Weights of a small GPT-style language model, trained from scratch on English Wikipedia: vocabulary 8192.
Each number is 500 + 50 x the weight over the matrix's rms, rounded and kept within 0 to 999. Layers, rows and columns count from 0. Numbers have three digits each.

# up: layer 2 MLP up, 512x128, rms 0.195, rows 451-511, columns 64-127
# down: layer 2 MLP down (transposed), 512x128, rms 0.0854, rows 451-511, columns 64-127
# gate: layer 2 MLP gate, 512x128, rms 0.199, rows 452-511, columns 64-127
up451:438482620470524535423487524395520407512503558519485595517445530454390580463478582502533447421527521517522556457550579509455501439472483474526460512554501509508461640516498495478472490555506519
down451:572527534479476507499558470493454497470576449457525491557390506507548474499457457523482549492518434508518518468564407475382454479500507488471441517492561604461496513536525474507553548525405524
gate452:553514507518547486439587511490522509486530518525547528516588486492522505561564478469461505547497481424437467505484530457519551384511479411464456525500446439431385468466496550479478516592480439
up452:519505536536582441502472420512488534534463472527438465528500504452437452498473521533546460538510533521495417469510520499495454526574514468553534501507463549523554544494556551445536458501542564
down452:480501594513568534503466466477509541512533516506445536587460501501442504444460427492540465461557480522468438539510498471520492512540482515514558493485459559497562528519524558439532484486481533
gate453:454439543420447536423447415538517474548474526504463430552495550494448502508513474496411478438532514442517567554475455460492530456548531511510570434460455475517587506525505530521511504440510479
up453:494421499503509607510550460501525467493513542477470510553536556535467505439445458440482518541440530482510540584447496520485492527488501520556510460484502523497480488425481524424525580526501440
down453:457429545450481505472476503516496493561512507565461444555510556527462496576441496472511418450451601512551512521517537418511473431545519510567568540447470488541534440512458468498461509478563481
gate454:494457520531565505512531439412569525579448406494510485515505476551445463503484537533571537517470559444488504517611520492517469534504559544570483470483545572528484454398520570390534459506533524
up454:409401532494543459484592470460569473482516460522525551469459455538495533347546509496539475581472574462496540495538481495474479511517510483566496498490529529437417474443521559398571531518461523
down454:603501372479484498439423467501571498535535508428511510511435503502479532558497534516443483542561515483447451577398552488493495421409521536569564491601535501569534489471486562533524544509507496
gate455:518446553535472564459434515423507421516511517592498468449497441531518574473576504487546496530523475476514526566515453469423501507430477526339469540452473452427519406427491403545430521434500480
up455:477500484601511471426545459421576515471589476498564492574457547501505491550522512422496527521439581504481542495484513472566479431542433500461561482510427474544550458469538593518507394443409535
down455:527539514490460510464458456554512534429439549447497553450510490523466508537614474544496485491537517449417568578580460515478445540550520590455449499502536452422512514492456444489476520452582431
gate456:478436546588492537579496464510566498534559490579577498465416433468508529494468455446588433532394517470436524518456496451584521505501511524539564449533497527536492486517499512498481541446529493
up456:415527506513542468548535503457493534537560523482591511514455520522563481509449564560465479529475485523559528450482538528548500547571483552483587516540448561485446433566490495501446496439554418
down456:524484535516557425544537501469529501522480468545500475514494495458538524534424649480458619412569497566564451478509434454564505482496563566541426452412430482399575525519471593442544521489535495
gate457:481463488525493513490512481524476542446445525536520548474525598562434522438497551527502513520499493585520481501501454511601488414541442516461379443512468543534564498567544474488460541399570503
up457:531501518458528453539498412501474454490416389532496524588505557566440481458464576515517445550466445468516577579459517558502522435569519524484397487452572499516465563480525558523489476483492598
down457:544535628494557394513466538428516446537523482553480479498477528587457534522505497548592529580538477473489544453616564545501511542453568507582478432493548477446506481501460563540486506484562507
gate458:524538567489458464647454559485534546512529513559551484423534522500463574481526519501519615506360448513479505484497455589569477396551479453523438416538517442398538447549514504446501457429493524
up458:515532579416482556547518521511510546501504538445565578471537489513559481550464566591484458631343479471453538563494520568522548408604514435438482518559582488452481500528521507531512522479483442
down458:352463446434497497475411526452445519508521491513476549534551462474609560429494444473516467509500496515516425428457562580541479529552513611574531487510454586630510502487528419537469504552538507
gate459:436430466495550465461519493488522279509459455483504426437402517510503438446557558422529435496478502492430541455490521583505410512525510537427474463440566519513504500476471516493445500561554573
up459:458497344517436486436503543455409430496414425505531507416512475543565536482464540543504545524433475527547458509574499493565461504541468526460489540623528555498477570487562468552458473490496513
down459:511427507483465404448515531444523438582544503537548443596418602453458518468450542505549455494468533501403525498516497517559539476488523562590508460497525470517518544478503578543494599438554529
gate460:455464532533540567452527550606459506483535482466558501518605423570484482547374493505487552503429531541452518442554451530500511483522516443451528500461520477521488622451562541483595531459519432
up460:530537515463547473504492452474557572416564549475435544549444497516567532484647604459557466418501476374451544508418512471542564521411473508508481506539477530494544460500481525561454499487455436
down460:573484560516574469542544462405494469475385490540433503537455565456535494509652427474525443455591451496474483534493578426534504485506455541491499514485449539441535467485517460449432504523528537
gate461:406425507413479461474529545426442310528480582519563538444483474516445424417595548479554549564499519392459525423538547508420525453480445467492512521483524480501409552447483481473405554511483517
up461:410481581584547429492519542444433439506507521530484484531567565452400567489480517526541491530480513438437521473438436396370472515507501527476390597479539485528398583484573493537449566552571528
down461:565395452416492527475497498507516463589527522486519552501461465483552419499503464547496514526515580532470497515621540573571514466445497472460567470547376556519487549489523417427532543444488540
gate462:535449473507595551444441511493519559544515447533514489521508534464504531409567398468594479488546507499541489570472494529408504451487464476407517517528459486497569537468504557421385565503518467
up462:462445429424468468590538452515533471456461552504478485480460398482528498505386544491422419577439511493430524454553488511442441546544524551477549462497536466499475529523538440572475498515512508
down462:460529543490479505511578476547505452445472445427517485446476422528439502598502476498462481503465528573502515447448465425463518457557513515452528446467545453481456445522426479543599437504462484
gate463:551387562556572529492606421512574532511475461505471587479455438662499522562532494546499448512434594387462553472531514539453464440599462435435485523490485567600528521434514557580544529519556416
up463:570542564582634444591481503457537516481495499531527500508474512603519530549462480482589466499456475348525516484575524488458542478504457514549476528454551557504541475472527425483542528489579473
down463:472532533515414487541396630487511482471534538512594451517565517499480508466437592552562434468547515596469427552546483379496481585397461592558491478564526465440472509579391418497516527459410477
gate464:448451408567506504477602416455485502576525570430421465471525456495559388575465532443513436562523472410461491477491528594558547556573520559413409541515613519517535539498482500450555464498487545
up464:515438435486514548486574439415437460563381421420506514568570425430558494419454543578461588597446418473537531610449513661577489490542490582495462500611542504500505424514465544487540628475537487
down464:475499579515548458531450565534538467426571558536485541536400558534460504392524530407498470453594486555500480481526433403507542530416543390532493523414429528456526533588464536474548526476498480
gate465:463453517495480532516426536579528546562504520556535491426579539496471605523416423500520491556481586546554496438507468532489572486452503459498520568521485459367463509486491493494488592535495533
up465:499528467520440517528443489494447548521426501434527520505459434526499477474508465419510606586477516514441582565459424520483557468340461547552493559551483581524513458543555459479431497520466550
down465:589516472451487498477506454436506560564534498469459488516505440437526572531519514480466552535426459538472531434477433569461513439381343412449494495547519538565529438523481443523465517480475554
gate466:516467464447484526609530519463445449501478484502446486472492529588554402484534558457525431507405474547468528489548506614521510579530547488483559595554495497492552525464438447528475532552516484
up466:448411581493727594451483500498357552567569418565414448534542602470501409467516522449482530506498507526505558448541568447456491544500400516537549524520445541490502515483562466547501465537476425
down466:580494503522382446505537519556632468474427499432556572569483401497520545569544378529550495480463480523405423528477366560529471467557585567522355491450475444535457456478467504429509561476492537
gate467:455463468470507488445551512491471549502502453515428566481575532451436536549560494490535413497555547543542461595452439455412513482538485522450539509533479515529638470438533534512524584465542490
up467:438526440498489507493604435572481474479575538451539565518487468513557484452455438521525494525411521532584461611457509535540474437531532506541460573501515570542602453492493563495584577461557442
down467:450540427448505480486532557511460533504565560497488485490559547498432548561477520421518484426587446603499472600516447497462492501562478526515494551545408529528588511505515565542560633517534478
gate468:355438504504414511486474488536517508507549508469493539412469501608533488515485479438488518483492480410455442538523549496537525543529434469491526503453390451480511499515483472483503452517450427
up468:487380521488492504568511578493587560476555453487482564510549580590453459521531538461445421420527520423534398474516476572491482527465511393506516529523449422480505487546417499506510556567455481
down468:566641504454484546530522550533448591486430689537397479566592460451404506469477518480598565528515509469513631479517455475346491469544541504471463447502549483505560506377495504484532490481512564
gate469:593460424484454528579476452488537462540505513472531485520485598515439542554557492457532580570462504503526571520501465486548449565519500519379522545464490509439516524439448453492494412465554502
up469:434569569429553512393591537450437520483497516502517517468583389467540497506470467474515462451513450471477456510507499571454461446467467508532515455525540529555433420550479533506501547517409486
down469:473480475554479551468551492400549578528484522454524477444481438482497483500488453514483487476489526449440498464441519565557510403521413474482472561565514509548534459464412589468519479460496436
gate470:470417563480631472516507446444518513509574516407439524560450564554470496514524496490485513478511488520428355511490448525479553509499463474488541508471474511441488442519424380521531448534518514
up470:419446512340552463497535446565520501403505491496393554546466461544514510511563476497406557474505461507451537541478473471551485467537422538496511479552467450440511521576486489403510384509493513
down470:512467465470548386491505444484528476487498538389442484493429572633493505471489473437462473505527429572423532506499476554560518505526476514524519431426508430491514512549481450498493528529525498
gate471:525520553496536505516519476530506543527449460435559558450510569552502455545467497500587425533573493437589462521506571598476441494448535501522478547548462532534517476488382446402584517581428550
up471:418447466394576498509475531557533454450540488509484449546440461437584606502476562441474552501625460592380459477431472446494473464473424497561478459508521501499531544522572539583444535495465518
down471:466511499555363542495495478485537556572487445441440466446531460555480506594597521481479478498393591489490513575529536475499500506591555456514469448519499532497509517537460577511500507527452533
gate472:557399488493469505396610518507396485529439474555388482586503499472480415498539480529473438442501524533571536533423503345486563446423570532443391482477494426510504544535679469502477452538488525
up472:504483470451477469441545518547378525570372446485389442475482479471482499451507394458405475420511487471560544539450477453500462455411486595477446486464489421489388464488568533511455450466584499
down472:534456451521459546538500410458525482606562459507481532585510459364481425473514541498457499503491621510475628456556590552548474485525570486422493508482520509472515569509489429594575488545526507
gate473:640550440571461527501488498478490466495538508475406530409546452430465497480588562580479367541545562528455552543356458577513504543485488431424507540570522515449502473503589454391484479521428438
up473:512562532521445410478553356544498464485465585483402469622511542531540470489549626497536473521475467565621463605580615447544534511524504532525426455519560563592418562428441578584497476461492580
down473:451459497590532576523430544481548564504509421488608543456578549486512485486470339512487557549566515438438525421414398484495569511469510466555529463549467504445593451534518458480476536511468381
gate474:467499525406485531552490495521514502509509446488482497419512510524455541443466509515519471530447534463525513574487543522507466564414537538456520469510521507544465498421461495520448439595407444
up474:507525496519534510511551464575530520416531508530483381574542399445511497480481485495451486515474512552461496426492397517487533502547440537461556533446463418496573484549470503504528509456552508
down474:456498512477494484573494436559498521433555469480541432509555434451501480498611514491508474530398453529537549438551479512471487478521497497457441494431470452524536456533462377497541542368618541
gate475:514436547426506516506387485483534600495555513515563567448413521455491488496416635478523451497520563512529451474602456504407549546542512497498507525463500587530505470545557530542446507542562514
up475:524464466487554478337492509480502590554527476598597496480472443477543421532463420437513460455444467542496493554466450505495527451572546478513519441519492486505499429461435597480566455538577478
down475:560484474444469490439542451617536542471459560541418489523442491526509526520556382408540471479489417505608486528497492485470491443598445469517561432487508520478413485502535548538604523428521517
gate476:500468448475461430535551513508515544567566532549478502503545498437524582504474505463523487467373501493434519461502552503473520521540527496403447488414455458494468420544479493506462508550430490
up476:507529550505471530528486491525499486434549505538539417500500410425451485517534473502446472536510553496618472549406453540485551521467481577583502484586581500500536512539546477512526511479511543
down476:527482534466542466483505536577518495420488492413562502444470506453408495452535578498552463450533509460511455495461500575530527466505456476479498444413479572514537569414460516536513531546525500
gate477:455583377487444521486531555404490486417491488479535455437490470468483444546518535480523498454471450493595612486585557551520416460576546472531515502535509528596492459508433509484485567529502565
up477:529552548649480399546465530541465511525484552582578406545427515466473532554623440449471462451460491520459523522395433537489622654530550642528434496492554517512427558457568423457483504492422568
down477:527536497426509526491578483468489439504486472420440481539553395488483429439377566574513527503465397537554505497543550472597388455533474395534664463537494500463544501463475491583555448463610484
gate478:514608545561529541490566423446597480499474533477620496574453495570475514558603499518466417582379476413487568489449369480530582520507521486553574485593550533489558440486529581531462548475522527
up478:524519555547517490449567451479525488539520515469470550585583558607515494524491493517506507465450506420555560484451557484472545453606532571502459460559659498527473422465519458442470565570549567
down478:440608450503526517470527535568470461514469495490517543511535447492526423527529609494476566545552489439467470480486567493524536596459494473537552504408426498530430484558427537469499414485496515
gate479:490531403554562462513531448504511463425504494573535521439514588567504544594538613531424540483506465491427515558456484503573547441547555528504468441608468574540449467511432587493492553430503428
up479:468488382473523533518543477439510504494434481576564538505548538478421479532472571544381489490550542464433519558461389525515533444456529532526488533554483553465444455501487547523439534483467470
down479:575445428540547498497502597523525579475513473449438467518471456416597506477482587499440579458480533486536488431554499434470476547552534548487522511445453510423446557481529458614488482481484549
gate480:494518476454533488426553500456479520509583497516542451590507496503514484575466495532585498538450536466427455525518440449371554466552622425476507517482436497564502393548524507484471482475454567
up480:580547451480520533433509437480457485556442462589559541518466524458481470480444410490585493423494422512513560546496426473441516485404561501455468553478514541436523443407442521502526588514516460
down480:498556424458490375506578452462470526492560537511478501521483550474503511483563519502507547555492428598432492613446461421372468457524583434472478485496518519520502407527509527505517487488446491
gate481:528584547579428446521559489610493439545445467480443371570544397505541552599482500429510407513463429494459590486458578453548443523554423540505463436532453537494557464413472467514472483418503496
up481:587565483560420492492536598548454453574427450529482552543485456527482557502582472469440443561527473523484551538453565499541478530535549574495465417550443459490568467447452471501478521474395451
down481:549402430448476425443496495441433463469680481531488519534494543524453557441477587578492582453600593490506481472468475532517509463578572436545499484524449460506524503483586586448517531450437453
gate482:502508487569563480550473561504562382466460465526531514440447385496493576492577515493663504470566515556502446422465514523460426543493550411460567475506466461496521353460463465470437539483429520
up482:541510484473504528527455577536448618535473503433521524450489534499420532539522493596520518526543485536595405509500474526519421499496570460516485575444474469582470472530486430529452539627467448
down482:456606496478522539495529459440508419497578484514435581473518480571535566498447470463504585488492545513475431465564508512459487564502526550556516525526461495589566490432446519581538485639522563
gate483:521508536434473561585453488523460641458582488483384512404497550496536550516495444547500519507474568497459439598546423491632468483437471512601556516507482447515562425518559488421457578515409518
up483:515529535406495565532486502533417525546477477491469492392494471461545523502425493478597584478438474486559410585425487646547425537449430580570467462520437448437527418557402464509598555576425441
down483:498493441464482417474521455529452677543560508424510543533488623527563454511565346512532481533559484488539448523415361502483418558523507484532504445530509526486504451525460503481562523529466454
gate484:460566503605585435501488552442448456565550501527559489522528432461565421476482516542494483501549499418487473581497510392555514390484536486482512547608524476365496505497564464450491479463472547
up484:441557452481419473512510485493461487512508525522453472563450464443494372532469448573461556419579479446505523494538431433546470477471530469438373587555458388347553514465480464455452497411560536
down484:474376564472535492517560529490465440512482567585477455516532501553591494331482555538611430503546503532419485568497441495554458448515532517551537573431574487478437528484477444487456416515502448
gate485:494517451523420587489480491468438526478566475520519445535501462500484502396516440578467424482609533463500483571498485479555537485503557540497523479496464482423491484500607542441485493572443550
up485:514464491490442459526507471532418451535515501511508493497632440547455455419513490528473552398633487491513498497498501497524521538397624556450478441499490481426496494512509505545502484456457516
down485:503544430429452499435544526443580422526524544625422536469536535500460458530535544591585533463562429470565482554496508390513544628482535571528434483579538495441452427499441539514499576502531463
gate486:478495426451487522529497541539555563499461407507474476462555495467512494522555537538495493499528509452548556361496559542508487504531525423538500485465445517490479509533497541502510465519529540
up486:442484402433514501466509609510510504471382522475462540533529453415513539470585543551417503488560543501588539397520502574480518509512517417565457570440485504493504492517424531482519543488541526
down486:505414451495534464514424449493460512428585414464489483484412513531514548545493551551523586568528540480491443449481512423452504534537476538493514435501535518486472515592588483471516564429445473
gate487:387472496556492487513495595535464480552462464570604484474538548526521454574564512526508454438524524477386536420497527551549412442507463591487626485515531509420509476436497513540535465503598556
up487:395508510472547556463546552492514463572549499570476416566419447443457450504541473520496528524574478552485374477546572405450579406557485501465503530531475581520562455452554466602596505525384369
down487:492540482519421504496538541471474529467562483512556514503606509522574417521478408515518478456471610436489498547496469480471370578477508464488476523446522457456389477534481484421466502455579508
gate488:449500476456367471437405577571461416473503534572525520561538502430531480455581489437529475465558410450552479508420500474424481511515575443456436625516480474391456427482493432517491550396449536
up488:482442538485583491674476522407609492444506492505490465414513422566477521538479579417421447537487521446497579526512448536528474512429483506531508556469506398490571492470441530461502528388455475
down488:470495519486421523503531506426434494480507461516564570404502599565501558452621432635509465504461472505552544446589523490457486544480446440476512482508543488494428482504509431426574511548586499
gate489:545585552469474523607569471563492454473471455517527472545471447572561485498471439495489474549484521502557457568550531531517477458513478521474487493553503496546595427515447477488440439559426496
up489:528594530546485557502490348490530515481543462464493607472475514453562479425562469478506458500543482410507545484479482434482492515454518472588552500534521556428509569551517468548489420492410490
down489:522478541525501489552505511555453485500469523516409528489473481496526443508577426473505524490475488507527521476470503461472558482520571540454566465463438436549378447494581499473507515486472501
gate490:561633407514522499543522488488508509547529414572521445479517466439478415441513409540464539420520544535515479511546452553480601515506592581456491470423487385543521471568577507395534554442582496
up490:503498564484537529482598481486440402541508438563558521501498511508454573469574375505519479550557456506528532565502510528490528551531514463491470430537515515447491399494412464500497535481478434
down490:443580522459479474437577414414586478557586414424405511537470536516368476515510580565502476550591582552469516508531446497465543475481514483562516479501485423487574393491512555469477547477444389
gate491:523501610487493519481518571442490513492568533473450468570417518520507513494503474528488472551509598433512511486496586543511453555452561529405495485540546584516470505437466416484488505518519470
up491:416436506537559516489518505506503494611527522502411515533474503481524477606479425517477490560507659442543452467501537486448430532498445512510455546382467594520474511492539415497459562540464493
down491:559553479491496491402569522495540537446533461437458492497495617535532526522398531530522529487588509476479562455519475472574551542464557459554490512577540439497565459511504521476508440513525482
gate492:597475468581541491447491478557437466443545490496461434462451429460446534481504453573435528511483452538488540513409509498537546509527466571530532549625537427523516581485525531463538452520497512
up492:528526492565519505522466570569517477478493539494482397554511458492465487503458506553474550512482521514504529498421464551612417588527427479521561585566501464472595545560488512474586474518489473
down492:557454469554479491450425540522487555525526550479441502509444455489482494448440491551505554483458516536484525510431533538453462552539465477512497616558543477533536562579533483438550505497466543
gate493:465423513602452485491462512509553447581469477505509478450457668530517556520439447534589497550488516477532448399471567482469564492456462483528524521485427461430520455514464449464456403555396573
up493:594502496505542491530578472484439505525533463523495482570418430456455532418576510459544511554461419506392548560508506521468510455512454483534619513478531440538437481436477410542518550586613532
down493:482534607530508546507487542467435474471495503473539445430587403545545436500562567433520395514577511429546518490546570589598526547506482530498496520493503520512499415509525565508509540431568544
gate494:531522594530501472491425489409483461418537498450531516523482479496502528450477503552507501534474505541458493498567621483435470459510519511469497544440472412491344537495532402448509565419525485
up494:544562452485506487485441415552440421502485513512531486421487601499561451578578522532458581515469435520576512539446427514553542484456477564526404615489540482508633481493540589482586516490444533
down494:507486568596515470420478505473582470470489453417512407637486511519509517440457495536538452486522533433417402441492541486487466421522498475496517519481483478484455502502522480487497532448571498
gate495:530466497517550506484561511442565449499507539465584514561502491460476564531482451471490502471522542478540537528470542541512493534446464484547523502460512479500545600480513549460481443441545406
up495:489550493489487518489472594487517517499507526487564469505524498463473523527404484429576524444547504503531418538493516523532488485432496470561510539454494430516603567557474567506452461543532415
down495:542419454506508461452433574433584491527544542484436524549506482459513560543388563440507531492527545521531487603484473504525499522458481460552512576531479471504561548460500527494501519509551378
gate496:501533390513498479524489504432512459463469488484485525428517457461457369470557514554517550447568490637484584500606469543421569563533507437652534456507557479486546460436453559512532504506578479
up496:563536395541524454450571482467528497448494470511490539509480499509417485488561416509522499423496543567542519549502455492444628507525532477564522378467492439568491485418426558524510517525502413
down496:515585526547498505446527479476518487514492561531413509456469488471480384459462489542527525432499450563463531486545548604460586573509487477568486508519585557470549498480402551537594488544541510
gate497:549495570514533523521509529496502463517431504476458473494553532496471550461397421548557551469553431532439541558507450541599502587538407549572579520487462554567446577529553426388453513526482546
up497:517532476541543451498436568405416418507574517494608378535512571454574559401487530526485474505479428552520511467536617462585519581598499513544644492510574666477443473557514539495408473464593499
down497:545520530516508561563645471522527577502526505496506561498452398536455426449567490533514500532447520586447502457458443614458427512458491465471411521490476405519490537410520509504505566490503446
gate498:591502534508538509460460524577497439474409517495517550626522471469492564479507475483516469405569522514545513462485464433500557451537568498480478503484529523567549393443516479522465420497490482
up498:523494477461442533543512505445414548467583456506462402412483514461518468524413499541521537446555453488550457464481593542562467496519508452515524520476402495463509470565478525506521549506494579
down498:503469437436530393519547461456402529488515410491450450494541527458507435489465482497524529488541481460441455393471468464506588484550514552481469380589463520432452567612499508494508588476449493
gate499:433551502568528587369561472479568442491466496506515528488485460468508484477542471323510567503605431457488393450447441597452458457510497508544539523502548509595548531500522501537467407490509514
up499:599477570456517362529437477507478461502506507465605495557473540503460537569589548627479396504408602469490629585512491490499462457599535456401472423475430593408502596478477556564452533470476473
down499:441543511539473550492481516473499556508450571557479540476543501481538548409414427462523468512465424505510368424301486507435465482500538519532481557552542481575429429412525475495482422495482488
gate500:552447460499504489538560513577480564447540444559400502377597509480527502451478564458427572465566494489543567430476448470435628434461450510464570506485532486438587428471494507504505460496542523
up500:435406451524472522503515436458522489439444450532518636523585421483502490494496496515511525394485514438498591538515455633433472501532500510498518491517456439461528466464538626459493525525473457
down500:576507481550476506606594516585550642511488500437470437506569558575433450443560497420486532483438474472536447541441413482475589464410447490567589442581540494550500520434474584518477494480553490
gate501:632519586592414431460478486498469462511545553476497501527566436531590479481404457530521566534546491469437502518471429417530622517478506548503528601480522468536384448534485503553552479511485547
up501:570440564535469517482455585496466471505466505550488509531560482498580513405410435498554556450566517474429516481526524447509581468467427488537497558497462431519441451563558446494538546493496530
down501:553543469607546508521507563493453477539510472490458546522450464534574540451417465518532563560499543460446589498543456482549458496429444531542447479465573441533387525546471574492562584585462485
gate502:618513529494579467533476470497517462483466474520523550529570508509482537544448511529509483453457476461471479396553457522476510531466512461449459515496487562510458537515495522535481497500581540
up502:589477423491527498552433433520421469491454447489517442498559451473482455480560477508517514461517507540441457516546496509455490497573492470533463442498466556510539539490493510453527483450437549
down502:570491402482461530534462459465500483494495489479543461461529447470521464421609518460525523439519556526459532503545486549518538497523450465512532457459502485504489566516476454500492472458528544
gate503:475515448521462516517500612519523468450510506414558437472533536489564489562601542336469483505438453500478500481478487598454468453506604570495542466490455543459487427459491489565442452507446487
up503:444380487547530550517464468488457533490537546382512451531486531515505434469543443520450501524550494550402578506455525535446404574588435530486599498565465491451516508529490475520474481371415420
down503:543609567533450532474467507482504495468474471569488424463504610490548446575533527449496426453493533500673468484549519496513517460510556562543406476522426553585370365543494535584533463552615570
gate504:481533563443605389577474507552465474481469486524552492529484483440471568531463541433466515558485428587414487579493515454514470444491541534401542478477597533492527555415551486537404546487408563
up504:506491434543433469438485572487519502484511516524488527500472505539456436510550533517593460503538506419578473473431509518439515531491458472551416446428489401530494391475474471485507509466560534
down504:461476394479415574384455451484481523476505429442510485473497554535438436523540454545493446469470532487528457472524474530543497536463497420567544490460462430574467529541488467417486473504602496
gate505:519517467387493476484522443501516515450456565525442537536512459471525516504437432573428476502465505551552468540423482522540540510577546473549478471433512418523515397542678553458460439546487432
up505:528592459499443542555524474596543414424476584488554504539617393408449516542495536404454565536527457447496550537542449474482552503520523530484539433498524576412487426447488499568521381518585437
down505:531565434539475453537556420545470454492511494496568462530587511460539442491520524482519516534597476485511525496454433448497537509521469456528576502462543592500482486459346520623503412480595497
gate506:448438473495463465570462549538582571428543482548512527374577552502543478550415552473542447515519551524499501523546412534449459496551469456502476521453535474563566446537545514405469508544416464
up506:527486563465435466478529465609426501592522603588494482509477530498434581479554507467430542457576533481503457478498420429481485593439524542466506501409503497531501588641495529440519488496457464
down506:494537511506515500389517532475623530445489519458497503560526463459528494508404553606517495431422495522508525491434483584429530343522535495504559474521468484440532381423616553520444511523536496
gate507:510534523599585528468568488509503588599549463548517472496606526590576436496555476551548419455454529467480545549570603443491441586608509498492499485569477490527608607542514497509444489488534552
up507:484599494606555501395477512468547501504515486552545613521505481529530515539525500596577544467473593476443445555467487475556466443547549446519583541570562462517530509509431471477495473450501521
down507:459398528405489500572482463485448562450511534456459398486454553411536543499518520370484436458556445422561447462525441548470577527508480501430458482532470569480550424605566552478439494494432529
gate508:590456513590484481531529527517491520486490475548591505467409438435431563513436463496482509522506424627521475503540488469525536470474520498534556495540441474460463466516558411453453497540549557
up508:677494534530515468464576504504523483414481511585619519492473524533459526409439494437492562480555457504566500499582565515500487508487456506487517552520460500453451525508573489439565434466593531
down508:532422472529467549476481468508498506525543475555536543488431579532494519501426491516485578453511529509483613515507445563458480453517506475467446517486471554503515452450542451500489486597542497
gate509:477433496579491520555558543395546486574585586482468535483459551515471444497539507396539543575601427452607525542409514538493483589467459528491617527523488431465485469486418513465559468492484476
up509:436531469489446498441521410470501461589503586478524486449645466551548499360457530492363445458557457554486541416581550480539435549497538547537436500447538517477482547450533587471495563462561598
down509:463583583390464438458511531511502546524517530464491467526446435483383473514534483511485550575453494485457380561500443525450468521472519539465578437570485472471535514565482518469561496576497492
gate510:484592554557563527518507490461558537516555493600480529563637452527478419410546548516585532488459523405457529545461531559556544501500451481515505548536489438474432503421501454561548489471498528
up510:525524507595544495502488443489512475481521480554514570579535427443507407450526455592564406495463552437471453459425472581522550541642499443462493487579394538528466508420558418501557511476540483
down510:472560500554559466460429615545458458464509519567484492540470539485562472574457582513578550457487540555503569554551507498502468567544538482547483522484544408463470505557472431603454506452473432
gate511:441509488455457601529423514511477450518494516459534450555489497547530481406478501435478457518528561481571502485386484528462526511388501493533510476454533477547560536629558463590497512475437488
up511:458558495495481484554399527507462429528632457616463515279420577539577545593600536454511454546464482505498547487428513492587401440433439507501485501474557557489536502504431518590487528448497495
down511:524428468533535459510530512424547465539487567484430507448466570487513543510460464524461428487501426474560525633490543445537425441512497540394417545516532512482392544482447559456529556459514496